config.toml
num_hidden_layers = 13
hidden_size = 128
num_attention_heads = 2
num_key_value_heads = 1
head_dim = 64
intermediate_size = 320
vocab_size = 8192
hidden_act = "swiglu"
norm = "rmsnorm"
norm_place = "pre"
norm_eps = 1e-06
positions = "learned"
qk_norm = false
attn_scale = 0.125
bias = "qkv"
tie_word_embeddings = true
parallel_block = false
init = "trunc"
init_std_qkv = 0.0417
init_std_o = 0.00818
init_std_up = 0.0417
init_std_down = 0.00517
optimizer = "muon_variant"
learning_rate = 0.00985
lr_mult_o = 3.0
lr_head = 0.00532
max_grad_norm = 0.5
warmup_steps = 200
schedule = "wsd"
decay_fraction = 0.883
decay_shape = "linear"
final_lr_fraction = 0.0
batch_tokens = [8192, 16384, 24576]
max_seq_len = 256
doc_mask = false
train_tokens = 102900000
max_steps = 6770
dataset = "wikipedia_en"
Each number is 500 + 40 x the weight over the matrix's rms, rounded and kept within 0 to 999. Layers, rows and columns count from 0. Numbers have three digits each.

# gate: layer 2 MLP gate, 320x128, rms 0.172, rows 71-137, columns 0-63
# up: layer 2 MLP up, 320x128, rms 0.17, rows 71-137, columns 0-63
# down: layer 2 MLP down (transposed), 320x128, rms 0.0932, rows 71-136, columns 0-63
gate71:491430483495510538531461451449560530532520549529552475468606527435466498489440482531519507532508541465519508521526523476496448490522506437551529503442518484547594562478509502442581545489413505
up71:479482502445488458514454493488445463536425505473470454475475529563572480449450474508507506498519470475467444458597588467539434528524617546382583467478497548541497496485450522522468485486517428
down71:511467494497468477553539478415565552517559501500513475419537437549414476473443529525473501545520540522513511468498518483488447471489478483479596515502574525494564425557505490527571497515476591
gate72:562481487440509496483516528521503483556538467569501498565536442492559433561498565517485428531484488439486534478506558548488565515539523530377518480539441545421493483476498433543578519530461515
up72:578561516529411488481538535468539561486519490481561477471520499521509460467514483446563537514588486462511589493460411493521535494504534538445562557488452552529475502486485469506622542410476548
down72:515505550564428472545493497545512496480486482487533543485558443381409513496490535473580541453522484470503546515471462487493532512447479530509486476424459549504427535518538595475603471418509534
gate73:467527505434455542492479479470471504541555488521489452528502463529514526473462576444457480455512509498514499472517550498512519514477478523546504597516453493456495438405492529527519491541489431
up73:412458474491552564483538576572460488589546506590496528447490517474498507488501470444534468442482535492454507463497486461489562437508543532508488477509522479473446486500525519494546485463522456
down73:422488432410506480439496476539457452558465457486482462544456502472435471495483492538494525511494504481534491536522456488495483463506459466483471552447509506451468552494488468386476504536456575
gate74:571469495532468514509437528478508455480535565496505459492457449505560490499559469458459511457537615470538549448521578453527453512520510550483483569546464552517520409475534487545513469468527516
up74:475571472504578543495546467440498511548438498531529548561538514524510495510515506422595473525496394521473548498510365534547499470452446444442519509456582520518594523513503467447475481510478622
down74:451536475532530590509566533413470535477459539521525530507502539470541447549523489493540555476441414530493531520465443558616452505543491523492498576499464472532529530493502525503551524523514525
gate75:530470444473494503513523481512505448461562500465541493632466521528471438471538456497475616507536417518425504497535507485464488473516496544511542541527538491495521480577498511494522512573505538
up75:527500529574533494440541557447448484489533488493457494492497522498533479463523465539563499424492519428513525519507469456539490580535509547506483510516553476458477396593572532461499490558556498
down75:553487481572525537533508479481549518573457534513479517496533471533493476500559501525543517506479484573554501536533476444520504491446492543524455498552567511561465491481465560531487539514545489
gate76:498554521520505531466515557507469484412484513455506487518507508557542497495530516397476482500518562428529436471581540461455505533441412528531402539451438527534516480492550550468524488511539493
up76:464496486527538527475570538486497489527494485507569405520479501514512422490470521431496474509458482420514533508553413496532512453469498571599469517435462566523494513505533490498491516498512505
down76:458432520502471494487514456423487489534510528518461545463445478553441460436477531485505488552464496450537469481526453454463534460543496464487396468508467441646455426491458506510493479440554571
gate77:522514493486407494486530423480472504448494553493491528569439537492513521483528475463548552502449493530553481491519446505547554487453491517492604531499549449528519414448493547507521521443469561
up77:529481521490457518507503561421493503470482488507503567501496492495505562497506481477473575535468460478551477546446451491479528512473528500544532481467554541521487436519516505485519497481511514
down77:511516480491459495510469478474545469543530436526528496443485504468475517558610467508517439519437514461546447505502605536500522457511502505537497501411509479544465482522520532542478525571515526
gate78:522470498516471466471505503531492447475536523488545452618481512469490463483461515564537544456510590501567558521542502509477477569437551511522585543541509475496539508439520500474541514431525551
up78:520488603455512496535526475513474488465490508472411511478460523502465550461488542512507432518514475478467531471482535529432495524480482491471534445479475538470526462513458503558485483474502505
down78:566541452498446541564504523478520499464509558453550500477450499482522583468448513409560461434485514543563466516560499506520501482408538489485503573478530453547508576488470511408419502527519511
gate79:533392521514503509498543450526545527436482543540538541516483442553546463466474505456478509541554511569507479499545468468495541475537514474489485501547489571439510511507438492495496438527503440
up79:467545504443505503497461523522494451487581524440532531538563514464441475543503536544480479480488518439513537485484539496453481471496484534525507522454467448593539564419506502531534532428488516
down79:447506556532465522452420431517535489536538433520476546528475526515437472470533498522473492473496514511439497504562476534524484481444475560512484534412472429475478522524532489446488505526454515
gate80:439588530478547520417489491562510525455463471500487515481471519523520508485445562498466547468522447437473461512442502563495459520463521485506497505478550629391474490560574508510446517435545506
up80:498484488472499480538518466466506497538472480567433579536511433497538575519492465496545426464541467493482480519494453446552545561472475507581547419518559513423496521540484498492614501467478466
down80:529481503438481516546490465548508530459472571440538447524428483509524499466491524534475549560492473564398520514531529481427477458486483489471500525562530471539521461510490479533416474536459520
gate81:462352469493487500435465503488545520479450459509471536495501457595479519497515442451449422507549478492516502488436444513532450492508465575484516438503542469495521553549456483550520498590508549
up81:502454518439507465411493488464494541453483479527481551529464483476522510508556407571522474453403534475509522471538449461540388539527500506486566434596478529525547505544470464489555469564498545
down81:466494482468512463480507509473494479528470494436467594499537527495544442544424414495445513504487508525530459487464469473501568490363474521500482441503502522467510515466452537501429528467460452
gate82:481478486461551550488499487518546561565517463569463565413521494485586532489543479468428454379405518458430496481440485461490505470450471439495563427487512558465552472552537503489521506416503524
up82:524493460426535543510472451494510576514537494492419535482505486430551549486477517453468476476419548490464517501479508429483555525420441474437485397503489489412541444528501586519561505505503491
down82:498504535529518513444441463520497536429516465506474520496452456551563595507574524483452478516524517439537501486484461545490539486510538516473493509425467507497508479539538526492563475505514631
gate83:489542504351504462471488499522440447495502512447512471579506517522482456552540537527534451482466492499611504443499499519465495492478559563526465521570489509487404493490496446524469452428472527
up83:426534511477498499500477436555488504472521522525427521536501593495502529502511481438528573542493501495530484517538456563543444521446431522482458512433477422547482437447396444479468546433418485
down83:462589481496508496474543499450548520509534515516486465479544507488502509513455487484427499477478542468494485525511416464541440582501449499490456466482504503526527490492432576467468580544475480
gate84:507518524478445542478472483558512493552614444516546501501481472529505492471404526503452552486542523502476493431485539515471498504421488501436479520543522490505409487509431517478535517444444478
up84:482529482494436556485452456542484497515597502450538498500508437578499522434426479528450544526530484506524456410440488558451550450435528529474532440497502494450469515512451509471492507504399426
down84:544489478531445431568490516464422536527580471449522497480528504478546458528490466493498536502568412474475554535499505499499475455482532581462433487522512465417461482518409494545477465418458420
gate85:476538500471494473464466524516490501425559506536471513424490528480538503538481487497432499467499523497459575570482488461454497465486462519511448460549461546483510468515503462455490522420462509
up85:539539509580471463450501534546470501464559498489567537524478538538528465519636451568577492586500520544494546516458513494487437541470510531477479551567471542547490449477563455513458466439505527
down85:521492489478551463418417458466484579514537488539526392538498433512532495513510487552512505475454513469492493534509525497473485503525506493486525522468470530503448464466507462562420455480565488
gate86:453521586474536525462460424488505493469453429530497485472509532460464473485438410532508472577442521520495520532513483523543482515481508407514522557507476469496489553529481457484455497474459487
up86:534471513541520485506525451531576539533518456555460573491485440491504481520460507527430501547499544508479511539478564503479517552488526466457535522508514497501527498508476570516484580461488448
down86:504468566505474477456518485519519494478493539533437527523462534517487460477486531516473519515451483486483465464515515493487545458506546544454546471473559508505464516488479512587475474504430484
gate87:421479510485501434487469499478413483516495474481485498522494490460459529446450481519596622493524527503518576410456485532452500525509538502519489512479432464514500436537519506538507537451504482
up87:560507496516499474506537521612652483413598462448528456489514487454531524459457473404535437432456574457488468540519476582523561550453486493573452492557507468534449466529379500489457560454508485
down87:507457493462527598523581556493527528462559485435467463536456560483495503468511538450483500455431498546582515524493558516542498494496520462531502514479516482489468520465471586556506534464479517
gate88:454533481485484519446513543530508538541548524499565446514455435538521531482478402531545495583533533539537425533450519510530547498454519488479494526548471473521492446516496513551517503493450508
up88:508506547538489556513555482461553496509502462477508516518509507500484454514438530461469446451447552509531465483534444562443480518530564517473492469539529477480468476435417499488488517507515524
down88:533485549501482504415552508534482482440474529512558542512516488524512513436440454497511518527538548491472496407490465566487531580466447510525488596575536472499527487448543602529494487480494567
gate89:488478496506478513481525529501450500413442515450487476533527522483461542420526502498483529488557494539495487549552557496507553556488467514510527510396471468455449522536469446509492550457422490
up89:437517519460561489498492529507507504493501442568487476541479513464482481517528560485474451481497506491505429580531626501436548564563533495464426542511511480454456500550506442518515487461454476
down89:493540582463509519512506568503474560518498554502566446498508553513468465548569518521505506502562447447560480517553579524506502562521524519483448524517550443437518533494494486498455562452527538
gate90:419504514436489497533483508442488426511543405584454568443468478539516587485464515447490518531457569504499517448531508515523507495498434492416566481471480513460509499464435519498488475481493467
up90:422537484503577473537540455423467443531514434537460529461474474482432553485525514488495472574502550595473485482578499491510510473565496475466484459505499551500560514472473510521480446513485494
down90:508394441478550477492582430443513409532498485508499513486460481478395508535407492505478450519502503502426527531495443552538513462558456513499515528466541539443490467522479547500494499461509531
gate91:526450420462544480461477500436470551466521468425494530525523522470494544501498462468491509453493559510552485478532531490503522481460597475519473462495581437519495488539488535470508517544440464
up91:471522493516417566527481555565502459483413485574472538513462536510524440491469523489524442508582487435485462507529492505511472555423423575421478538451487445513557509480551480520462509448518453
down91:490472520569434484452518511504451531493488498481480459546463540525468488489507511458491530521523482557521504473487465502530505545540459553506502477522589477504505535493529477587439519514540556
gate92:506541532496484498433464437606504478526537450526445481493498541515484521461451497510532493536406479477530479553460571497519477474520561560475473580513526572456492473474482513540474554437447469
up92:495512532527481444498544533477580452460496478471461489515484512482476484456495500536427456523485520461513470569530539500481539523507476449536561461520496494481518505467503551460451534498448501
down92:516509483522497562586590549488463534493472566445504529477582529453518561497456474527550565487578485466502567456530492501457504533538486526488515511509510502523451525424495521517607530572527479
gate93:472458518582518510465559496518516510509559526533535421574518503504457479459426533530509572575471492493542485626480567429465491519543459458462553447635481550499485435450540489398477511487476515
up93:442489532423515537539449548512480557513519497512448522520513538475453472373486431491530531540447513399484491574443518466464541501528406446431508501620517463497478488489482535454526510491535496
down93:481504516506493480532543470492515513556477502507652542549509664476543528521524474450537512433491547552445523545466488522470480479520488446498417484534533479431466503545545485493502511437502453
gate94:457514588485496488471497411547529545482525458464489467451535562509545565587453564461441516490566516494538426471544626485525558465594552526507477540479453512524511493540509487548495523466477539
up94:520497492463451482411509489476529492532510480442521542501451489599507519423531482479494502515579557540465522438543463566518523563552533506534567571475482425493517496487437517421530513484486518
down94:456454497488489454465482465469544579493547450538478507544486590566438513507536479480489480483471493503435506479565510496526488529460569513504676555487539484469523500509475495483501532461453491
gate95:519523499434514460547452505525396519483492474479564447478542495478460528512526550469487472517489552476503580499485567535455540498526497539534495499517552534539484522491516500434561411554513452
up95:508537518536535504470472495482526467553471500481492549502515502494511562486514452513577544505488519503513502475515480517507475496444514469443552479462461498486518450553460489562414559535550483
down95:536519519448501464552448464535431574513505471447552451441534493456488455548552517471539456612507468491518508460483523512429478464462507510533501481496502499532501544489496482458599542489569454
gate96:459474412535475493528518501483406530546493426515492515446558560517402473505447509509568490540506531529537490597509505513533439553567599498499543483489466477563515506561449503467513477518419502
up96:544505523539508466535479531485481464526497474413466356581493484512504515512502468454483540520621462529453477510474571464487487443515487500464521536510479543445505520504581499521507587506523552
down96:515462533547513500500456574458479540531477456517461503568435503501484503450525485498478522632547445479499513521525515449473466494509567451421512442504499538500583493495545470536458505503538450
gate97:558425518624407567429466482470447535478499487561510486505443524453539391467496489486505521530525535504485569483506508483482502480452439508484528541442444467497466459500528527528537508542468528
up97:524522566507418531476431545466455472504464483468522439525506497500479501503532608416555497493529479500541546444486484572411586482444465469530439605533506486483484453478483498531523454525514493
down97:516544510478531566527451448448528510490555474503513514601501442542569519518548578519485433473563439503482546456473434437480531426527580494479486540529507503520470487543511514449526511479557516
gate98:519512530472531488496528507499518498516520556479476544471465486527492510462500521482458520485528520492414528484447532493454496556571504499536520511512536514501495501503454463430578528480478457
up98:538536492503476495486425522502459486488531579503534542498479538477492442508535501468544522479511486510419552516514468461495503565545507444478567524548527510477561434497522513468573547541520552
down98:555463501521526475526536519552475506525551512489515479525572474496558527526495517542531514528530509506499571494483482542491559448426474540539473410512437498541497530469528527495538592482544481
gate99:515475553435513489472547587438426487481557468528574479523482523476476425452544507516556449419537539445498521483496538491487496565440563509505471534521478499577444509546519503471520490514477538
up99:581531550504521450468516444455477512417489540499454493529480525474548457456544541506471438449498482461457506542512517484545483511510418486478453515479531489534412476527554467488462494518548514
down99:422479526495434478500540575512525412531468508573519453453493480551494520549528522511554526496496508520464542518505502518517469472463509433516486417480424509554437431516486510513522499588508458
gate100:451525504478447493435549508545467510495568540462489510577466376452471495506594447515572561538489501512549503521486459402517548457515532461479477516507549499518484534456472463512481516497481497
up100:509513491513467499461524523548541464488355466501446507471578488550520433500501452453543515472442500438498491473490480523462485543530499546565484497482511549499529565502516474523495478506555499
down100:553533505457502496517519510616505479599391495479504531459517531487516418495489596543523586518504522535477509514526459537490470496540420559456445535521546488474408539508541527492503458491483482
gate101:524461537524490515438480528470386507446533552520478514479472489528521496532499527502486470461432490546552516471463511473411482402471483601453554506455520461426495485509491499519490522524512465
up101:499485491471459501526436478523502453513487534461534504466469529489491502521591522515535562493490505508467548504444507483521560496435528611537539471496443525511556491459573444519549469525460490
down101:465498521482528490496461464495468492467503466481493524540509471505418459487425501495607487541526465509535520548460501503502513450449506520520457436443436581474589527541487480558488492504512504
gate102:428536523494443520545521530499526508511513496493529598484478463541501377478492506484484509479450529468496540476498448547537476538480502541463463407470433525443481473494489519578522491521477532
up102:525508518566574526461556534476557539552523448536555435446531525475448514509507507494589479469510538489561403526516504477531574456502531493483452480603535475504453502483501518364553517457419447
down102:494492557560508545475473533453503513500512511480515471481538522524507492465485484517468495525485469543561534538511506526605492465561576510475564447524486468468446472485456499510548498477493506
gate103:478483515556499473459561484475482461466513536498465535593438476519514536436563540537515466570550483463569460560533533514464529482540511498493547567485526535502446458577496407494476515516473541
up103:527508549519553530497480470527468502458440490548485450559535506551501424433536488479477457505389506516557494510509544401533500501495544515481508490456511486479511468477538487439470533495511495
down103:463578482579509430513521490457559387483492503498490531533510571525599520463503492495445481505470553426395552497437434505485479479435501518503424537571529520504506487473489472521455445472528514
gate104:503506527530502496514504452478490455427474478542495603422411535515515536453554484474497481493504519483488526459529531523430496506478532416494552537556486477524482522496446547476499492393497452
up104:411511491545415556455509542476565545497449519529466520576512524468457488516517440594457501565541490455585475503443430504457513508516556483551470522511441442513416533498490421489397532540511473
down104:390548528532522521454569520478519449484468537528483451518475568488501485596553428561477529543492538461531483468499457514485574474466546494519404494494479541478479478518503446515528588506468496
gate105:552494460558530506472518557477485482419502467459467510562444478541569519471515593467419525502483515538498412533527516424525514381539458492538519503397563447507516522512442430462554527471524389
up105:480504573498497576517486431496470473613521467525521517481505477452515518513453514537471561478411524531520538569405405475482466477580506566556539459556505469539499564442460521462467516515473446
down105:504485491454540570575456464505478435531457506547549478444546507508484452571502376496543543537515493497558510416443504568515453529529514616500461502557488539546475523491528466492515537470482459
gate106:544516458450509497487470563469425434509593489503459543547500517520532580432517478487517505382533504450482524496481478506443511493479572494474557448570501525527512468527489487462506543502485505
up106:520562502528483473477536465446540520461589499550504473472501519498561506535433449583512506449473456499528484581580539455500519497472556524512536464503489526523507460512503573516494502531414522
down106:567540506497438503501456484528444483505560442506520551534530441554492516500492446521522519453472497524548514475528495518544539481469532523508507348510499515442499465525502491503514462527492478
gate107:514494459439570479527472472512466465474537467419556442477552462496487490570506507527449512451513560440499525528506546517443573494502490489547517482482454515528453502475515515469497534522486475
up107:527486548445498488554492478465484486486458443521560533481461539469503506504459487505531456532461503500530532501516532543512508449519520540447507494509479473505538612499512514482488422442534478
down107:537526493570551541542497497513477493515534527488530448427455509504520469520506504530522448560481515525511551478461515507452479475474527486576532545499537516544473514483555500504558535515534498
gate108:481496506559554519478540455483481549514444509500448563483471469417508555496415484399502472466464491544494459449467440495476531537487548547487494519528539570488437492522618536501465426565512503
up108:518470515462540547522467513436523479474518515564484476485432579521442495471500557390505473435526450480461541544446498477445506487512458477481500506578450519486451487533430501496521476456515455
down108:557470437543473535507475469480490558512449445487511497553618536562476481529505522449468469485499490521497501499462514472565541526500528415503507420531458544405517441522505511457468492443580453
gate109:425507496504469469490492474589573539479489479506471455473479460483470481476487471432443475469554572449503515507428471469451526487478437479544483431550498508556560510479529560478480550501438539
up109:548459476470592489582483538537498504526529514534492552489535522592481470439466506553489476509499479458555443524519481468455569455488487530482467530453549508440487529561556404580551486527484499
down109:470561442463494486540423502485524449538463434535514430477506462534463563513477530515448516506530522531481433503408507427568539530479490499461496444501488479576544471543501566491448463492472566
gate110:496499463519482482485493493498553541511474441539552486487525463528490495484410491517523464526468513471463485513476594547540554492491476573452510474416429480444476439540501476531514476481537465
up110:492555483510493506535440538543462561461518464476473419470533518530477519518507509437512470509496550457511512444435484502566522528423479509539438508472461463534497485497499528528474521436442517
down110:517538363437560577562455455472483544465542463499499515494498455510498505543530477492501456561414489546503510432460472521574480424461452454539465507499507467534443500503541477544505544507533457
gate111:480563485455521461413451522500560493497479581499446555517433535502510460511473458465425493483500593468513460487458540461544499507504492441528464522492508465534472459547522423473507469433486452
up111:514454524534509482491583450544523544457515498541452510483508520526501480423571530469471444531460538440442540508521489567466441549491433475514521524514463503463497585503435470454494515541560522
down111:491492543435512450541484486536482497537477458514465434471424508501469502535592519483499436479458530470456534516471491540570466530544447525451423528461513575470513538520513402533433477517505570
gate112:507470464504601494510488429448491508524495500487526509463482485515539526514472511498448431547514488446435562507552519451468459491501542501495539461473541533474553493519492546437533572500395474
up112:445481509524506459513487567492509517544477459522471522490544461430463507536509485450578510420493472570458509559474599489510604488510465455480481493529507495529494449519516572553531447482526541
down112:394536490534447543507466533485487519504451521500527526557477460429501517473479497479500496482505505504457393430552481495456407563404539506443545521482538581571549467453527524451498467520494485
gate113:529495498521536513501527535493433508469493551472516527533547547508545386538466473523562561496516518610472482502540518437520519489533477517443513515513468485551538493476604555490532572545468588
up113:478425522575459592535446502500452501473509504487459530547450477475491548505486498417503531491431461460506577478507419511522403495483570446547519499509561513537445496502481491453529505466518430
down113:506522494540517556488433508473510555489549487480492500497472398489447549495539541419511446511528520445491469515526468543495462471577543537509508493553491496543503548525436466512474473515512462
gate114:523450477516521430515548470524514543590502503481486555430487450479482522555405505462465516465533527519448507587507516400474517552539499484425482486549506506440530508469581538538470568478486502
up114:494483545467556530473471483566578378484511496523497508500547481494539499440537496499561474524466475502431411499409427546450471475465575435446468487470491553531378515515454437511486513495516447
down114:520477491528482508458425515465523462439500510464447516477498501531551495400421500542536519506442459492534474478534493516476556451550571495408522591463492465544488507541511420512504517487495489
gate115:487482598519491477468501564439471504452472439530493523508448486478502543496476543490521474532510490492493527516477557475461517483612520425373589548521538450480424588454522462460444572498495499
up115:381497482409562519560514534517533543492519517451520513508535496421463464512471508560499474524485501529443536519483501494551533429448500489494552514445500516471469539455524517557566541507494542
down115:513477587506491500489476503468495579571471471504519517475434484439463522503537600508435479519558487514515538531535463524483507513494566536459552528458469455511478590447548554514498533516556507
gate116:417458541486549414479527485453510462516522532577513543523468471474497506524447516510452468552457516519472465515519542475493454503548531455515539482530463541527440497508494442484467505449538452
up116:473548545516518434477500533519472446487502534559494443504449560485517501487504501541512537491480505456455509554541493429521499521578492464514547411536554519479508509512455489465493501453528528
down116:535534477467485525526507434526543495508543454501502488518461527542502471484488551516518546430488508433435590506530497513498546432537450476548484516568493505496497430545488439520488454480601501
gate117:495526451440566439502496520503530527532526428486495499516507536461466429464511577463517434463453473520494528497642528524589415477486478428505505476473437512517527512464486486528521474494487500
up117:467526475465536514454494534527469489516508528473460550541526539452429490479536541539511453489500494504512556511617546548573493435495499418497508465507514489517505514474462492514498522507496506
down117:502569478463532504526557561487437525506528518519536502503546514465431510474452517457481523493517517485524533512565493541505527534580495410508467543507479462543505463469503555517509436484551526
gate118:500566512500507475497555465467574512561538489562502494508506493515422466485501478552520500506506503582533499456519489461590505403552564517497521534450538546525460512502512487530498518435486559
up118:513488505509479476582466560584551520518490557466562540504503512534504501530486453521483488505457526427532612514480539541537588514487449483516527494532480394507595456478497505503506510446538466
down118:476506467472520428517484542546453514502507557596495499498513562469483513463457545466487509484541479523438560505500525503477517553492468527563570500508475424497515497488469546497516510437492512
gate119:490469518477492436511439520487511534490507501566509503471469557520472494511496516558482530524523506467570439527500545516527468528489535467516474496531483553507519524531471488526441519507503569
up119:493504455513522563507488495554515505512542535482509528508563486468486471478521561448497451537485480547454544525543505481479537494528413490460531491486474408492481522484501444494589483496461473
down119:433462531444488480411476414583546455476458531469444529578453472538478491525503517454485469520457478533442540497554543438480499528508473477524529461538447463486406530555534497506496534564419503
gate120:462454544416519546490478510445490465559508455507485467487495498521486481521570531506521535535560481567456501454472509569473518488497429557404431517467451511470543466528466554496552515493480528
up120:402538509535418425430492546486445498511507544542458528512426451462526524482477524501568498482492443484459488395509432439592495472514466590497466399544448476479550479500497463538521466471427482
down120:491499452540427507482500476503409498501517480484500451493496446504520470497506485449506506545623532476448541538559530540570469544458541624523505466495396501575461506444434537423474502446392570
gate121:487495542475526502565490556457501556493507404537455496524501470450457453518449515480576477524563506477509568471505478505492548439446563543494459478487435463461519495517567505517581536459433516
up121:532474530512437570515446448460408474499499416457469557565448479444510502457470463515540548527552471480566541423472446478509507496471484540477518542476430447475519490442468485535557475510492500
down121:489555494499532475502470501505488501500534489542530495457530412514443523484386511534586534547543458473477488508436459546490512469516501592497498560525563460452531452531538484504493535496490469
gate122:499461529486511442548436472564559446415454583490471409485571504472552434525563537489487486440513525510519501488462549474590527511543528502518551542455519565556528473471567517552455526500526501
up122:479474488617455409599492459459583511540427554517509515460511480585531549547451540488445371492489461461522543505454507509522505534524462473509493491454534506601483458518554516499435527507451452
down122:405554542478523511471609578484475441563495518517596461475505469484556402586441536544531516477477459458483523476548492500527426542530471582442586497495507467501543536504538529521483479494508434
gate123:508448504407429491555503483480473541464473480462528454619451435437360479499498491512581517493441464458535493442451514475453472519495518488493479457527505506487534465489491548497524476522432493
up123:496443548531568470480551398492441460479465555470534479498531574492530478454450473416436507557543474527471485494524483520523427602584522507480529550521488474492434574566437514518452521577467551
down123:497463443497521537462536573483478510455459540514452454574415551536464437481506435490520584520542501491490515494534414510500463517520449558420521436517466447508452505514425474505545521629492453
gate124:503477462472540589467465497604482485540479441459550515484483464485483520489488503537519489530502452431535513460519485565484522444454517425456489523538498500496474553497462462447510544554489537
up124:438482501478478506475486495566517475541523479453504426464498511530532527456538504466519516558454521477545487485476533521499556556437481476483443456455495504448436505495432479517544507520452545
down124:478496570564508555492435452476530584424520479437494486538459486491527454419533536431500454516531513456491456504515511452481563500542495498497564497473496432480476414485491479504474483493536459
gate125:467504481614528541499507517490526543526494488509535523462444510450419496517535547482491517459505497431498523529507472446434464579499479551450449467519515497537540487541479556497532524450439468
up125:492515442443556420484546547562524464472521545486434487565515508581541514483498483509546487543500448550444498480497472562577526475464517506542542508478472480505455499490538450545510499488471548
down125:496535494481490452479500576536495516457506489498427441450517445532488542558592499465425456467501544582445548522497464446539487553587549468490474515481490487559435524457568470514505500532522506
gate126:511474509500490541523501452520444527520476524563545546552544469504465501484483522445438522550568459571526451501465444500541527461491436490415438575439541462485467499497473507442484534514492466
up126:518530531530567480561485487466474456536493510552472475530552481505520485487472475494502519559525499568512506476491498500494469477532545451367436613490471481517486476449564541428526508419567493
down126:500463490482456524541482537512475504576470520507490596497514454467510471456455448524456513514566483564499507548431448456478463481511497524434446598395462501497496476505510516473533511494488503
gate127:477433599504495516489551442520542468504451492503527572543531491479465527452535427517459586526502503490497441505443501506553492521536509515482509412521555491483506602554500429465462509532476421
up127:557526515483510529499532515531552502489484527435543481514480546420500487477525464516386562489480562457471551487522554492508471507515516534475536493476512546495531558539534466508459511539568481
down127:414517493534486459414536479498569530455528453518537447533493508426421480496491448412440585490430485587528466584437527519482494443541535556500482497460448510469465538484478487451481508462466489
gate128:517466504516531490525488395556471471520496440472561513472495502556510434527489494491455486550499522472536478442519506571434450536505555503512493468571448448421448528493394530471555576499512415
up128:490509549484478469508495488473456505541416454475509490472476478509527525526488531543452486489496538541458563526443502429529421500503542550507541424488499542416487451539504483504481556534493456
down128:533443471467554457443582460462495490458467465460493428492507507541577461522519471494476411449516459503511514522435478494508530529523498489506555463452477502407528478402475517467389445462470505
gate129:519409508549521473497491497503488507515563516494511556486479574506522529539464478468432597591528480439538513422490487506566495528509479523453548509479564492499503475505456488499546550498420433
up129:465582489411518486516518540411447472606439453490459470516501475538531530535500481542492496480475514480496433510496503490507469439492593494522520430448559552495484467533463465452547430429506449
down129:536584440463433491591393464499472585495482511525504488514471470526509516468485464496454462471513523487471497479500441525496472439475522503449514513532544502478498508492437491442449464477477527
gate130:447432534491517494437522454503528534477472512570493480515471485493520508507565501487451493573507470466547433518584526513513511557524465444404419543495559488508488573508430495499476525503499508
up130:525535528449515511537490517551497540513489582477526487483519453488506454504498448552608468463454542431465582549452443506464456499608476460502492504565460467473486503558526515422479525482529526
down130:520452512521536524496587525554448498503505487402507517545435508512584459510517532468509464536509498527532516475481444538557454512514531554448445522465477486521546512490501442458568533547480474
gate131:479433421557427367451481570548535517563507471485460519446497523534508517506460599486521501512472536379498542499506487442420469432548503501503482437573490452460515472437567490510580499429506542
up131:545558543496509548476469524563522512383471566546521589554460517411419558524561521539462391491465478512493516611568508507466543489507500502461524465489601525499464523475409464510479491418592515
down131:500602459435553519465546463476518484456514599510545485518510552430494514501502470442495467456506484506494468517439474477522537499532459500497526586492515435542472538525510507505508529528520461
gate132:494511574469518444458506531505441483506367485497455470513430491485509446383525435528526459468453533519497532533460446447525455565565499449553445470537578482500513448459520511440519543490513460
up132:531518558502499488563538517476456446542475453461472460485503497528474529468476486538521490512547521504484529490431442486519520443580514495427422553488436495471500544490412475366553505535496490
down132:475555568488519487535536535454493497500467522492522478530469495543509501459541424440533526485481478471558541529487501540489435533572588485450509518491485506551556406497440541533515488475544493
gate133:495502543500529473545482532423574591528538439450546483457537511496465465500449539508534440490478538602525416518446528465481433492525493526485514530511512530524484431562534517499463482416460463
up133:436529449467476505559498472534506544498498524474507501516509484443440525449529503552505546530485471498548511534524515503506447471492413636488485439482507529547525503512453401504510517434454429
down133:396584486544499549511491552532447486523501535504500531413481491522523497528445471501433446511512613504478489548500529520494512498488507462590499488550566479435542517490453526472487521519534581
gate134:538535456491461462504515517514508488415437527479516570464506540524537480471530536465453466506487487529565453530530500463562545589510478457491511492424420516543452528490393494410533554515435431
up134:493504441502504526503428499598551511470451543446479537519491488495466464550484514482471546494552497450573569492501537559508606453432509497574466484517455461556484519435523486490551500436569458
down134:494488495472511427537523584466476478464481559469439585515487500474558484470471469480529523566484501547591521520528525516456530497489474547539538494454520440546516514485485521504555556437477492
gate135:465496539558406522498492553537549540452445421482474516454450486530457544560534521523503466465504547419520534487496433538512512481560469576486446435552544586461424450514445469447548498473497501
up135:476493475549480499463506490560512511506433468486494539477521523554466582532488514521523484464531482470506523479569398506494511503544478551493440422486556593440494485515538493415568461514471549
down135:470496495543523454500502467494540543500572510542481538540503597505511464492541479447480511400485494451469533563496509512520483496456528481551535471523497430532502473515485506543509525474440486
gate136:487559479487559437472578479487487473569503421503476519510509471501575566493446548435501433412420562470468456506483527486478506487467516526459497413480467507479469477567563564427545536563440477
up136:471407539470487488554561567489462540489481541563506522437547514562476486616495489513445489506546465559506473524492542509518475540542378536509503469509510458467501487530479448565506439495490543
down136:453455501471498548520528448530506519581473491486497513490528485528485543541502500449488524513473521595483465532525578487498547514551468455456543433468478464489467487520481490522529513556532509
gate137:515456527469463542451471519502529470515514417462510471511535493423508517502447583451433467452556496498423534474479457582536520544496538545478444467463508549484474479529483464502522465499463478
up137:486435467427536534443503452514513519429536497518499462488513478561583495516531430511479432545490495459430493510449564541445545542528483482474588495489476607569514475528442474511480507480518531